Weights of a small transformer language model.
Training: a variant of SOAP for these matrices, 126M tokens, 1915 steps.
Each number is 500 + 25 x the weight over the matrix's rms, rounded and kept within 0 to 999. Layers, rows and columns count from 0. Numbers have three digits each.

# layer 4 attention key, 128x128, rms 0.16, rows 52-63, columns 0-127
462486486524507469487455470477480484516512507503481482488583498537496480533476495499477492449470456485525499510552508549502548498483498480511477526515518497487511491473495486536477497501529499521500486511499511507497490482531442473477518513472512528535493513537484503469493498507536475506472497505503520500469519499523478484474487485471527529523476525520463492527487509488509544541522
491486535481470504477497474495513530480560493498519529485503487537500489480492447490479523510507479501486470489482461469471511511473486489497473503474488538501552498491499486494465519487539498482503518482492497455479511480520488485527496466459468506511492484473513523493493514483498478483487515484502473490472485486485467492525526485495532530549503528499520496487536499517487498454498
510519453496511497520549469478475541501470498480511502483484489471487528504482523550511490514517505512508508492493515497479507466459504512531470525491477489536491526445522493488475458507515534482465519485527531533517479525461517515556468488474517533493494493524472482503471508523514475527500548495501504480460515469527503532528505511554477475512512499509489530448491507507517511493488
499521498506514477532501484477525493494507531503456547499467512505467514495487471519503517524487476539499477479493470485509485470496465499510506512519500521490506484487551516499517488507493545545480505494500488511488467513481507520493496492486475487511479520499504507521540515488473470491523507518534501473560468495518504498510497498419522559523545508519549502528539493498511527475489
508552483484455535500494471477496501502499475488542483529512499468521503530523470494494505519490492483480528525520494523534511506473514520466485490488540508502514472491506474508499545495501544508529495517497500514513489486522497472487471503518495537555501494507515506510458516505488494483501481523488510548525487494497520485499526478526502516500531502494465554503483535507537498513520
535489531521519477508495527491472497507513505495465507465506499540506529488509465481484528520488505506530508503481430500502531478514517501484539493516523521493504523494476505475559502477525507475498490488476510510498479487509510492523549511504494509506494499507473496497491470496454544466500470476476457466474480522505482494489524542469517557527499514493522540484518490489529515472490
515478473515496473479478538531502482503496494510475453526525495511458506470472462494511450488476512495479475527532486474496505510489487507526518506480513502514485517503498503474489545489490526517476489454517516522505491482469492474477493513498513518519523517505499482475518425520500513518555485473457512486500504508506486526473484530493524508530499510482527471518473505504472507517520
463517522506483510458488539536498499531512499510513479491502499525513520509486498506495507530514491481500527487503481510501536509506516505495512502482558553478496512493491532476499510453494458473548471486505498501521537493507501475520522517494479466533535508533479531491515487520506523515504564453502489502512517552487536520533497509503512496528493551467467491520530532540489476515487
555492542509501479513497488530487504523501508491472505522520529502510519492487477465495540494547515501483468511491513517493487483487505543506515508501497495523513476526490502483553512472462491490486497459452513531498495503481511502527516529517485480457491497528503454508477532505491472505489511496483518498502534515488467500502542497515440479525486465520487512510498497477493503494507
478504466488515515500478467556512517478514484539462533489511537486474535472494513486502510493519505512486536474555502491482544527500516527534465561503455526461452505496507488474540508490470480484516514541496502499520467509417491488509503467537522497527516509506476500515489487451522502508490448486497517497507510462515522486490492520462463485475459508484548456490482506543503508515507
521497512469473502513520480471506498508489470482496518527525493520508497518494454480479468493481481521480502502552473498529545513505456526481471527526506443477463486482539525492520514528475479517514490502461483493492500497552470532488530492497504490548474552508460481537529458476521472478479504536490509496544494473523489484476500510490485523481525522464538455521494493495513502525533
520484520455516490540526478510509491510463520504504514496520500502524471513497528446478523514506467462504527470478546483512519494515498511496518461473507523502549500510507473446465512525498504509526529487529464487535484498556523451515500507547520483512528531558510516464489521518531506522524494496509498474519486480472506472429449536492486570520438525516445531553524487489507482502544
# layer 4 attention query, 128x128, rms 0.152, rows 53-63, columns 0-127
531506517472499512483535499512540478455498501499518521462499500524477530491471492520511483508489491483495483501490504489531503500491496510459505477490506551509486497497499483509513476503553514472523501499532473502510467460538469490506513487518497497485502495502497564589476527512500498516482513522505491494534492462509506507507527537506519519496536517506486525561523492495487546493471
493530457471524491490553474501456478492478520480545494494462494476520503451521527490491523517545481520510477527511530496538439475471507509504461516507452439510538531515509474490455491511532534463484518503497515570513485511472545495483513512509505522491446474502469497492463463496481492482504544483506523505466500462474507502494506515543527487458519496471487516509454505510509510476525
570519472519496520532484505516516519486527479537472516480467490544485479501524488510482539477502542493472451507489508504495511482535484503479502526503493480501485495473505502510492483518488491532495525499517506473515519510487528473492520517502449476474508532446497520573480527464462499475538501512498480473500516494486494492507506493458528518489499521493500515522510510497512530450475
472474512483480467516508449491455519489488491471538497493529538507498481528508510534512529528482488509496559526491485518500561538515511498447472509495503510506495460519477486497466502483500494548472521503458440511491497446534490460482497520487473511493475496503487504496465483516516530499486488550497494527528472504525491500494493480500526468512549515465486532511503515487512525497555
542501498518517462532474521544557497501543500506483469500519497538490515505472501459493491498496491486493525467528502477519489504513542505511478516497496484490487498499504519491508501489486512449510499478465527483495465501510477454490523481507433477521472491503527496523481478502474525492520491467485542443474504469488485472459491507499529534532525518509545527527517488515516488491519
483517494506510504538491532507438463526503467534532480524505505485492495499473481540478474501467527511484512510561505478505516480482476485485470539502546542468498509497500521474485521499505473477510496482491512460527493535490492510482534502496527492505555532519460482486508487517480540491515474480505495484471552473499504491458451482456511503495488470479521506485530496500490518544508
451503488490473529520475523519503498531505496527513503484502519505506506505493540472501508497499506428504530464522508502540487501520504486493517508491536572482491525491455472491533494473479443493554506461501484499513463486496511459531481497521513477518527496496474475472500466526484519497482494505462520485511498526507504513458520505486509496474489504490474502516468492492514483533475
499494495495530473507471538523506540490470520514454472509505531488441493511531508506468490534508513516514519514507539489491486482494512516551505526540519478529503502533516492482484511496499506495519470488511479494521514474486487513528490525511475507480496459511526461511534524492509483541496462539509507498463478543509493517507498499493494526492494479520513499476476495448535473483505
540543485475485471547531515448454495509538477516479516500517502495493465528471492479501491512528493490453535488558478448515512473535514524541511508488526493476436483519554537490518472510463479477497508529480541496523528490479523506502478504521534477518516477476474531472559539476518502519499467470524510525516478477483510478540499528481478494467468503478491484491501512500531491487516
518524505519490527544475478486503524491501479531494510519520446513512516567505507494462531490504494487499513558505464479498507481520493547483488505517520502460495484478560512499516536500453466496544495502501491504500498492498487469514535516548481500537513523495536497517522505487525523469504436538520445548548451511489477530464489476509498512516493482482478489518474518515518533513505
463495567469517464496498450488505468476500501520501505517528507531526483503508499476451550541508503496494484467495509516488529555533487515488546471485520513505511526504473474452481504472523513488523497469514497476557510462548517460493501560461506489520546532528510482488521541520529502503522483479495501501513508507482501499464460506506499513504477578504459495509518463506503434503492
# layer 4 attention value, 128x128, rms 0.203, rows 0-42, columns 0-127
474453481479516511484500510527463504441514527495474495550484501507508520514472471565518539547516459530487488529518501489497514469499502477492496499505501504480460517435495469469520505491486552493515512481521514493499528482535549509493530515526539475553517531472496508512509510511520518521494510495517489525487457472480465441548559465538483506497514511491498518438502483534519428464532
497503516520474544519512524502489445544495527506508524504482538511486466537486542473505499437482528468477537472523490559473500501488500512498460502517538508488474509516524495536510552530523439482464525501533471493481519464505477500505469501522531445538475570490522469488484501499500526498491515524520459501508523523541478486483531560480500465500523472465540510501509510503467508463498
528446477461535468489551484466519546475470547516499484493496483488482507477468520512526543502489505537507563516505547553507538557485454528556502442572490568562495517498499491495476526475482505514502490467528470483465505503506487563514466520530485500519445492433522459531509535465476488471522521483466496510402450479469477453533494536521536524459502461494450515476467452528524530479489
465502507541542526561418506512482503482463456499494506454488517473477530488592502528500492514488484514440494484532493480469468475494560508486475496487493534546471514483503530539534510510472476478496509482510521470517552448537449504481497554538578534566533465544542403439516514527544481458519487473511481506495488528534473484473404515501486542446499527470517524526477520487500458500461
520486524455457515506550540449542505429487572530501500495537530462503480484447491462547493488560478503528508537462467514515519490532517466474502471535506501445476474484560492497484504508527505485462518477497527520470480508482554477475473503479471479510450516496533502503485508519532441485497504503483468491561514532504481528479533576592567477507413483458500523488476491478451504540479
434458517496519511490498520631482468504504504494525502487500556473475498432456429502511510522551496545485498503459510504432554492474416444538521514454487511469483497504482505539489498522481527505521501522434554564508481500514520538505548509482446506544509512516536547547511494531490460519518470524484507498457498473470494531461513455565482530534525515490463490500500515451505489501476
504443478489516576479471501512457436514454475527542516494547479549503537487518519503526480547486461466481490521497462471517497496537512453502523501493498511492523497456509480479540488458548505502519496456482517498554539512514524477492489535494496523483488493505497487539465470503543485500458474504520513525526483494495478510455433435523499486480492502528501497523519446577500460534513
469436532526509512481467518515464475475472453508560481542508461477503563551522472505442513506488517556446597472486479565519481479468459520529427494454497494471517499455532474520510553486509461495502470470476502428499528482507484520510507490577521552481531481507514431487574497512490532469480523520493486505519441478564535481412484476539498481551555523504474479491518500520515420464504
523501511478510534490468511483556503510489507472557445551486531471491459508477506507520521515500469524439526468509500501487496515481513447542464529468482489455538565509494490546525498514509512495463478487507462491473527533459499521515543477510485506546476456490468465523526437510462482527515503494492522503490559536470515503537467518539493458480453491495481523462490514470475524494509
482535493539538526481537521535499440487508502472485532526531519554530496487494515470509520514428474472536479423510514477535570481498479572470507545520498477501533501560479551506459454515446483498537477502518541505548456517542530454490527501438537510481536456539488526543497481505448518526512495526443451499516494484512479474516463511468516546478495520489546517524479480487513469476438
508499509489461435483491509486493525428495520522519503498474476478467496502502487499520513492521528501525516518523506533533533483546476510507473430490496497486491495476473539495504503483477445480506561512473389529453516462522528473504525473508484472512511452521496495506517546496484466509513512466508459499527490538538466493492500538578552478480520535512505458486533491483511497541479
495447496476510550488521455492497476525523561526505507508488516487432414464501488452524468434532529547532461516508518474485506518553523508560491455502523481493525485540513472486559507480513456531474541466481522576508568477487484497482447509486467531482470509517442531509515493468438507471528448543502482525492492495520511508465457508506537514469520477460499505513485545460517536530478
474514489534493499497503510521457459456558501496469557551538454545492539491491449503530501513536482516496494497478479511477534434460438549475519488501490525592472529546501542502473491543464535485501521510532527496522554497451478528509548471491470471550501502493565514463510505481478514485537452465497523493494576531455490431563473483505467485460485504489492530497446507437531508567516
502521474534409519453544505534438422497470513490474496526505500518520485468501491483523486485514493529529458505478478551543467482508456500551545456503482480507530486502468499492549521503492537500529468523514509451537500517527521503509471494497479506549485520480532497534486480439529483472468495457502578468469528538458509517533504469520539450482487528527440509535461424550490481516528
511543511516480474478505501492544525553497477463531488539535496486526467506500524516451499505494465524483489466492494494535512536453478498470546516485504466480525525487510521530511509446512514500504507429488529510504502495485531479466483493476533495462447497524489505551504473506463547542434499490520488510568466488487472516477466526517475477497453484481540533562522454534509493487487
483556469561540474535497517497518476489518436489529558482541523491448524573514500486491505484481511455452492432469498467485517577444513531482471526530523501504532487526475543499494522489455506463443515504491517518473486521510476478475501505475469484478557535505472542586539545499489521494533480497495483478483478533505508513524461534459468510507490508399522472530488505462519486444464
473538484504537504487549463485468440496504499488471480528468526490513457498517453456489500504459431470480517507573477515505466453520528516505484532530567500473488540499480552522503488551486483574523536528560547513483527503500502444513489490544503513553493445515492503440523458474505504498526529424451525476499525502508519492542502453473516492456512459515484515505432452486451522492493
506519479529503470483512503534511501571469428450509481562495496517536466438493447459462520506510474515548466496511515468507432520474509470532484496472492477440542534452530522562457468508452527492490492502508520482501479551465480539517552500540441528484554475522508505458540504488466515506583510551495511443534519532528502480501454463534482543511524501484496483484484484478544494567496
547513530453521469470498500473502484466475464427508505503457492464564500433464463538530512538475501490516494493527516490476508471514437433525543499511533490445480542539521502553506515528515504463494471450488499469497480520514478512533511513451522467459518484487521567450459490486491472531471526494509490492544524519498502454543488511545508543453494558514516558497460518523434493549526
489511523523477528501494470482478509502484492530531483499553494490522460513469505484530468489551495512478544508481466499471451484468447523468491551517444517484527507525485492495573517541488524512462463495486570482496535487473481582488471510561523477510500540492512499519522503526502545488494505466501524513471509472542514524496481426490478512502487526492519509482504544532519498461528
516503485471507467455519500483546527497485535510495529439495488483493444509473433481506533507468553516510500433539564536522478500534521496528505454521475505527536485582522542551487454532476490498524493546493518495552454466502497480520486509540496541504482493493482492463477485497488502494483539489499508538523500490511532491472519492479521535533531488538469514513428509500495483487467
476505519518476460531483491526523503508486453520478488514464485465498521515528520516485510494491503525521516538466532495498499504433429505487516517544491478459495515473482511552480503535480515501547536533511562539508462544447505506483532451472477451535487591491490529476459515544562509482509477486511540480480474490498467482501558516535539528546494440481499520543525488496480492489478
484489504516509509508533476501570516454473538566574483504453546533500532466531488501493515498501474538488524463527526521487499475455493526478504498463451450492505507524465515495528504504487537473530557508483474475457456498534477519500507534555478533522447440482486479525483488495481540462531492501552535509527507484437471537463450504496548416515483454520478471501546488502487518510521
564505548494469480489488474458442534472560577488484535537516510478462485547473469509450465478466535504557512475445487502457488464521561554475472531476503463484502465566479522488453481517530504490466521548513481535518520517479554481481532464521513509510569478572470511482564538458480498552495455500464498506491501478501544514525541495465465501503463520485535460508537558461484474531529
490500495471506463521511528522483512489482474480530493483497516455536517463458536512509517467506473507528498572527512489456528527486467540506491525499493494458508471534539521502531480540470465490475488477453525538445507530492498489549465490493494473498460510515505550509500517472514492509524515527492460550471498505478514504495482496499524539521572518475491535456507483517470503516503
528494508505526497519517480459484495583517505490497514483521556519475489467475546493476478505487547479460485509467438515489506485529501512529485512485528501501478531536483543485513456468556482552533483511539468539508491501499516478475516527498504510484432491487506442481537500474497496522473479456492511544484472498499505485480522516521514465507567491503478465559548502485490546489558
452515429516507537532488519556470475502487495529515516514501475561487515545506436497502449476515483515458479478489459461493529519476525470490526509468476475545443518487486455545555525533421510494472556482472537527531507498523509482497478533467484472572463527500522470499509483583475518500518508463526514484516531510514468507479482468531511487453501533548473487536482482497550510443507
479504498492490537497472510486486496527516499501504533524487521497507452524528539478479501504488531473484491479511538502505510575464494507537486521487535510498532479502503494491481500476516511513533530480494490514514500504522483484483512473465472520518519499460485492550509490455475519525503483486451543461510488491522494493523503532486485509514512498542506492501511525500478490500479
497468510504502474545450479498504455533511494483480543518521455501511535482528529526528523497530494474540466497464533470442452493498481538521577524523512517522541487481512503487486511476451489468456519481491498457533503503530425532467494484507491458515549547498579466498555518510533472528536467494480519514484481540491495500537457497490541571478506484411471464495458497481554488516486
549505524509488509458527493518456524487537456470496451504505481492479494483461446548440493489560523499538513496444481516498478516510487478531496459421489517456445478519504491537520460544520501521510524514542451557488521528513507543552542408429528523442489517516500529504460487435515491488472457564461548432489492528470489469469549534511530512480525501458482506524562504428455470540564
447477456504533524502535533486513485472474530466484503496458513493531505528552489539542486504536476478490506519528501514460528497478484526465495492494520520470494545520527489501489502551485520493458510489510494536483537496493482507466493553500481452495479493521517529494549483452481513486532488521480467454504559516490523498508511517562469502524487465467488504489522518518498548483460
517499488516547494508478485531555505471515469477494498496587492536569506515486544537522526516468496493471476549474500482465577517504509464510467509492532509462501488482493478475494504514532498502544442479513534502480510478507548521521509528469508487504468495475433458529456513478450514484460543524456472477542484455512537465510428492497469468500517495524515532526499459498480479492522
469450492529466514528483554515473488532476494594533547492503522474490461539544440524575462435599461491487524462521441553522470465487500517459529527455513601514518529498448524463531502485480462503437504551464455508454557474457521516526485475507497568528479453524560484498576451518533423488552440498474510483477537467500487526490530448480488481496520469510489456474472594464528514510537
512532498502471472518475531468528515523479501500520488482511504463517482512523562459545498515548486508476477525501511534523520504554447466538511491515510534480508510510509491459494492473571503506457466507503409540484533492469502486521449487488494443502422461456480516536514496518488458455479519498519474518495524514518500492491497508531505463513524488473490486499420546499509527499501
505562485528499498526552536512474462522469498520416453490479520522486487516492503454491478496471482484508547496507541495533478459502542516508454513517546538508453489466505472541492544452511490527517454534533488478495496495525513517498543524547463525529504496544524455415546508470504476487512503477467457502480501484525461504523544527479461525474483485533441526487526460504506487463507
485478481472505491498462488488485443478486452544488539497487500535496499475489483479534517493502516465504491482501512531567480481521541481506506443532512504491502504486529462542494467415513486539476467503499512506523529479514484494518594492528518493490478544500511501521474486483557500505471538493494511474480527552557511514490485500500498529472512502535498476528452519526487524504509
529482493428527465493445531542479517478480492488492518480443499489493511464513424552438496513477496516489446508494484501466537495535552514498464494534500503521434492478545486530506490512472481454527462509512454531473539545453526436507526536480543539529461520448528502426540523489555485510510528490480470497516480587525486456525459466493572508462512532517515494485498502493487472441554
559554516488514522485544583450530493535498487512483544472461510458459526514485521450507472543483527518483484455508514510513493463502524489504444511475481491511461445521442494467485447489455568505451536540504486505499463499546469491466559558472485480547476468489524528480546503534482507549574457426495511529480494505492498505532573547490494525489490468490501445497530571477533548451523
530500461461485459528563476527547496478449461559484478506473483521496456490489477502509543484417499477522428461510554554504534531480520511519451457531495451443482494526518481496461461453494469482496465526493499523513475529518458504511503518505503459485534523435537564518466492531489500487510595539475494500513495528521523520485508534483521554527546446486515463503503491580504472454436
487507485481513482522519493500481481543469492523461492538503501488475482499529549498560465530548469446511526526507506493507481507561534500508527518545457529511447470459528440462491481430547471523449520489551486452506491534515465537503510507520469459516528498506521466499506523469548492484515494480460483504499503532483460531530486431465501522464480519455430528445489491510496498541508
515497506529472511542521488532526493499512448479467494484480498508527576532522531518444435517531482476523557521466544503512544555505554529504507433501512484535496512442537455547455578441521451463469489468496481506470513529458454564470524487502471483480525556534520450513529524520495504475500492509494491440497511530490479510488448534468485505549477451490488516468533506459486494473507
485484462535480541510486457544489529478493567522446502502486507497435497555503478463499444518497490511535472509522478493477486469546509453515502532473461497512504515516465465483493490477517469494526523524515442505524552467495567453509488535526484477565512491490507444456501484502512486522486472518556493475430492507503481473504574512523520470509494485496521440533516487502552494493509
454510501535506470483514506458551499534517513480494497533490533490520453500489465478487489501510456547488577483506487486535457470455528489425469536523534480456479549523517490503499554499529499503504504466522529480475492540451509571502522510544508440511515513547513486502459479517468479533515514480482458512510516433549469494488521513524483507483476503508530537496490541509466498499518
# layer 4 attention output (transposed), 128x128, rms 0.175, rows 0-42, columns 0-127
502476520555486561471485493473509506515518506462489492494511491529485495497524523529477496451515548510487495481528502495514515519526532511497529489536502487532516443489482533537522495488476449478477502505458493484506517510511496488481529491496488487531495499502504488509504492501462511461456453510524496503543518519489526521480476482465500552481546532489487505571540486490517542505489
560484510440545448473499493499517503489471470525515505521511507491485500493517497497472511512532492518551454546515540474539491472485499473483488532514489513515578520458494488491430478484553513517481499523510527509562499561497519492464485539448509553497509500529506489535516484514472500544515504470515538483480501493433509501495495452499499533503504505531465501524505526490531496547517
459560516529470500489448491531503447477497499520522496496514462562484491512454497473490476508512486439522498519539432494486560460534502466458531500458502511465466468455459524569501519550481441476477517525476529493522494473495491452508496534477532490525566502525460528483543481513498536594482489455469523455523483479485537531458493483475485512519502518508536493542521518517498507543523
486535506490448463457546466473535490516485505496583505564514498552505437457486509549503517527478540515515471547487497518508447494507499463510500521533519502489546455543497450503487526476521546482529540504495475540502498524447471471508518456470427500463517460480484553515502520447468467543472509531468501457479477477509505533577559443493520529550522502544494501496543491526526527452532
526497466517545442508474522531477468546493491493455533487519518535485543495524529500479476474449483519533529448542521464474517452474461532512485534463517459522526502462502537481476504512501516463474493492484516538458458526521481514500537508493489548468555487509537447540474470503485544498564502511512523463476510516523525513492475467451473523495551477572518546549542503486507480493520
497550484488520517506513478426497516502558512516444533488498509528515499582547533482472486456478557506488522489491472514555470506515533530532534487483486521439474529547567525434545492511499498512483477538501448491475466552456482470498520512526545498527481472492487508450485559490507496491483493496524515489516490499531498457472479543432505474485489498514523498519516460537510528498506
498511516520455480461523509489514498476515562450486492490459505440453491484505523505475538520514566559503524487505496502476475454470510524475474515520507472509451480548508551534474473509457494451508471508461522497476486506455484526561480453520489462496477488482552516518524518450470470489555512499476479438474496509510501493528546520509520514475510470477568487484481496482512508466494
512487468464501517511520471500506552495506542505498459480440498506522483477488570539515542451528498470534468459539503482493427492500516499548561522521477560519503477568491514520536436507488515534481505509498530494553453563494493463493489500423478472531539503481481567563456519450484454519481498433480451491503517487417479472615497525471529545501478475531537471496516461417493539496538
516488562511495478486495460513448495473527487522474515436474454520483515531527463503473528469493493497499470501456487509486508487471454495445570478492529560506483503498504495489519468526509471517514486468487509488450453460567487461504488545506461498495496514550528521498465520499508497513456477549503472475492478525458501498508520493473521535497517485538520522511518494460503486476476
495472468449491506486457465529487567525472494540517484502484509450480526500502506510522457515502482531536539601480499545550487539506545455483517524501518472490488481528472457481493507509529480475481540514497498560468547483473504543485502510539461509506489473482490459470496530520514498493498527526524565541515527538516503509509533477501438449490496466496505533488470520487464500484477
518461451473491491484490480462495455548500503547507512513557520521539505493504497469479434483500493464509488464527495515488482554483472501507493539479550518510500473506478527524519528499498509463487490492540526487479460521468465493468498482495505526493521539497505481493494446542456523484525509511450488485543502551464503523531451473485468519527484480503505474525522467482466478478538
528547509491522442491494480492531484487468494486480491455546536552552558538479509510484509560496527483486541505475479465544465492439495490488479514482482536511516560470481537480472487505518473449486491506501475469483501556515524518505534522495563479474529542459545516484511485513525494497542541442488595496499474496488480473517503506525466494522502471553496507462509443542473433469504
495485508431510556495496490528576523557474484556499531479497493477499512530514488478485485423500509474529510489466469467529521563514497413465488497502516527436511466476563447508491535501525510510556457527516474541541475514535459466522508506525433519498499478505502465503513494505504531498464529538513522523486454455557493523459524527499492497524552520447496479516538458536464472482508
523523524449524494536470510490561516507531444500510548457464521451466509568523512491505519518520466531490567472531504446416532520510499500438497488542521514490488489547608520529464540478482463485495518496473489492484475479516482489528481475516522478505492492500503460515541457554498535535514470551511462558509483520535497481466518533507486517507503489466528468485506500477517521506552
506489532501507524540474500549501514453520520518454516463487512428487506470515494513527491512511509501503535515494519540485530447531495519486455526489474522555492461508506466503528467514505492512493481496489520499485467482489482512471496524495459510518528495457500478466502529497518483488538501512507505482496506498486508484519529459503484503460493486529480490439499565486534500485510
495445515437509503469476472489476495532449503537516457513497440506573494489502512466537529502520482476532482523440552533504462490525537468514535509531486504546506524529493442535505493510470527524497465470539476531481477499457484515505486525491516536502466423502484467430402482491552491527494520481542533518511470496503485507479530492527445469491499482500469500460497471529504481529540
494489559451487540516482484487576492485503515525559568496499498487485493524475484506512506473508506507480476518463521472450514516449479518492528423497425474484516479487437435446477534496539508457532529512488455508477496451566478519496514495468431508471506550490525490538527486537499469520466493574506525518528508517490495457470508490495454489518520497517487499541519497448466484497509
472481487439486509495548421474522539438538545489514539483537467495544521551489505529514540498497493513480557461499471516461498544489545546483545503512519536525468490482477504439587489530526531472515504494535496483461485484523534481496482530484493488504439485514481486533446543497540481502417491502512483584498474472504494486536531548496514467518522483491512522479483533521489502445528
475497507509460492552444539484510555513520492529514513464549495506439511532525450494513525451479486493513528537521508533486500516477532560489443511504486478487514497478489546466546480447484456510502490513508516523451481460510516443483525510496433497545459530539535451538548468496432528462472499523506507490494509545523477492497542485453508477558513465489523501508561534524549510487483
547471573494539488563509505575539527457506495454491482501477528516522498528551535507492535528503520506507482487488539528491506508537529504503547466508524493466516477505545488500501450465538489516499479509511455493535506522483513486540497509485495486508478498464486524501487489478493492528500485486497489462498482511489491468507504564511512558492536521512433519510479442502508525480466
497511475516490451580482495523463499460502435485520471523472501526503524498471492538515486474483465516518525580513471483501506534473498513509517528489536492472512500484490506419532545526520507502477523503496494489462539504515492530443528518456535449476531535527506503515510509490458494534505476495490532527522517528494498496514486496560485471516455492505539449476534489508472530512541
510477499516535549529521510492486512478508499512437522518553508508497458464509500451497481489492526466478526460487529488499544513570521490546499521484448442499498522491512498475497516466512542523489488515462477494502487486504520513484465559476552563495512410506463480529524524488516498490495504493521558528535510472532518524497498505436514476488508513482457499518524510481532530483561
524550507520491475511483454522476445512525524528452493489529497501531465559501509494486461523501495506512489522505493508528530533525446479508549521540541550457462459463514484491478499507419499579530482503489486491541544515499489506501507475470499476510532569508502520479516542454539442532486460504446481523532492543511524489507490504482488571464447496525490470496472522474504455499529
512494436495519542506501505523493502556451448494515449467470493523542548479541523520568452465499484492495450498475519479509467528491443426494502471523497501497506555462479460466496487488500477499498507467543477544485501519522515499509490520482509515500506540471533462485438479558499516444540525486494465549532514492538482503503459486531559479486557470479464549467469486499487509499465
510480516519471491509485496476506488479520511499463499493482489505488485493536512491481504549508472519492545451500526521543481492512605477536520523434483485509517546474439499485461483479485521472509505501537530507513474475475507461474563523517506512526505536532485500463512507520484532496466488496501517458479449500504508467490475505459483502525464477484470576514487486524530501476497
474549454530462527493499525496508469473528499510532440525480466476460510524535490515496463520514504527539525478509502503489484489475467461477461454514475524509554534479526453473479502533520516478492534504484525412480524494512483528524508525497550505487524512505476542485533551542508498522557530503463498471489497484485505493500507490503542542493498484535486499487473481487493428554459
500509534431490485458506428428523529507476501460474486489527538473543504508517506458510565482461519464507517473454508499566511509513462528491494464511532496458562476532508532516445532493523478519478473547499487470509524499451411503491482465520507511476512481474522472509491581473509449519497480553501476464504444479462535507500542509514455520485512524526502449482531485516480482521528
521522504491490491453523473495482523502499459536531504456520479475493525499480489503537476488511499483498495500488521483453499453493479481525504491524447499510465509509481498506495504516518486515470496495492498504471504493464486523484475504503527480584506454510510522442474477498536480496512514483514500516496511499501476495505484479498506458486483502475486490488478467492472472498500
480544459467467504475535527505555511489521460517532496507483478492515505501533514492486516507523468500486527473510448495480522506507489460459461536534509497518481500463546518571530487516540510451530449520527476517482482503455513461527519517528505529500474434432400516500450481474488498495435522517517518503523485471521480517467583542511492464513532492478481523517506485553490527422523
481478470492488487535509498501490523549516496526467479512514497558516557490523469469531531494501523488450497446520464448466455455513518513496493523610481497572540575504499518414542519482498477507481467531469536491501427484535519480548474550537504461533479502496496468514506508614480532482494505444490507559467511496496511516512438505444508502522514475494479486500514518542498436507499
492513537463489512444520466513512511512494503525483509488544529518510497473524512471495521502492504501544502516471519494527478501521530486507469518455505510510546477455505493506497472507520491470498498482510479539497497521510474495523561503474521523525518507514499460512465507490538484516488470476592514472499471497499516498445466500461497533512509538508518531595490511483510439492481
499461478496486514492475476506470484487505546496500491508434506484427499466523471502520529495489487501541502493457496511506471463475521499508521459434527472522477504556475485523481498557467476495499533482498506511509497472484508454477490495523484455538506516591523497461542501492533457497518515506519506491485553542507482509547522502498519512472509483526475448483521503485509500462470
550524527475531465471546500477562500490509534487474518536489451516577516491497552442432507515486503548503497504470500469490520552499429473549540468579510485479549445554556469479493471509573537474560503526568519514571478518540488538545540479505501474535515479480499544500438484535508515473495521478478477444529481454502526464479447568520512536498455519501528550513541440528492491447475
526466508529534439519497526496496457476538495522484536506501485498454501473484481457489520508468482498521476497543526485470478520506516510474488486465522486536459517513508491549514489541511517450509485487496535439497454516505496511483543495512520504472505482537542509455510463497499547497508470476529525424492484466462446506488477524498514553485497488544525520468517464494472467475486
460525518461508529465488486480514526478512500482559542530518493516496498507496479519496504448500515486494441515523478482447520516478455552469519468495473499513544453515496501478486499488490511512534581511514529530498512502493523485505454486449552553441504488470512538552483494524483487529461484488497517534478535468489545484491459450514488498516518531550545497568500545491514513499474
532507515461471508478521521507479543493472468471533442518540530483487516514492490505470544462495531542496519513527492452467478530455483520501513535512480509525490485520536501443516529529507502477493511478515534507517491487467551502538466539458498504488482450507486459519523492508439511522537482551504472487492518475463496507494522494521481470471527498506520505499514476484505450497512
445502472537429527460519506427506501522523523463546453487530500509508516515490482498540553502439550491485550500531481525506439513473498443508513500486485472490555496521429536472493553437506535525510507460494534492504517460548492478478467493482438501519531488575518453521530516537451491466481477522465505480506471481468505524507514485523497551531517443493513541538528488515533534532530
443537496518469486463513511508454557503517503507498460508564487538525485525543483492474467435518479488509466524526525553483544544506490477477507506574500490503483499495505476514517519530515492542508470444460495472446533509506478535492489525491545578432531495505475517488476509484558535474497513516510483514477504485498488501450454427535501518469509550512473543534460466499477441546479
479490473504467499501460500432455490461483511437557452473549509516511524488453519475502551482488476548513531593530512503520489523453528523496543555489536515528467506471498505500525514533502474501485498509486520518521520488439553519471503531469555506507514468535477419482540511515504493523510446453539535557488504497462501490506514479506459463479455485468452529522488573413495551524532
503547512548479489513498494474532515536481506510515528501492457511493504488485480471457472511519539505473457500518513467431513442472505533478489477454498493528538522466492531562507535522494539467524507523496516518492526484458503519559501490530505538433465454453483532555516461510475489513417490469481492504487514463534510460426513519557499510527563512495499514566488484530509493445479
447488506444557483468530485488496517504408533514477513491498476502511468462501488486543512523499522528482427441494482490521456459497431503477472496444517525536490493527514508513508459533490532564504493498515558552508468481487545469530434503464485526550520447468464511513475470492486484518466512460488509511462492452489537533523460487497503496472508519509503511531496521518551466523514
526504478460517511454536503476484451500508479468493508509523505490521470482494521498515526511494506525480487497473473424489511549486473482432454487556524557502506482499511529518460528511512525464489480511443525478497513529525467509466489452458537564466472484491549523474515509506537538470564506485495491489551492494469530496486465477480558540511531546487489469514529525499462554496462
536499506511549500503516509544517519457453513505460509502494510494501520506488492515484485484470536474509444515484536513472530508501474543520539441485461501519493454453488445462493429489529508536489522551528453514508528509509546502475506490498490514482507458482548486548496529469501468489466451484503485469499505553533508467514463478474501492494553484541456510510538510496509499513497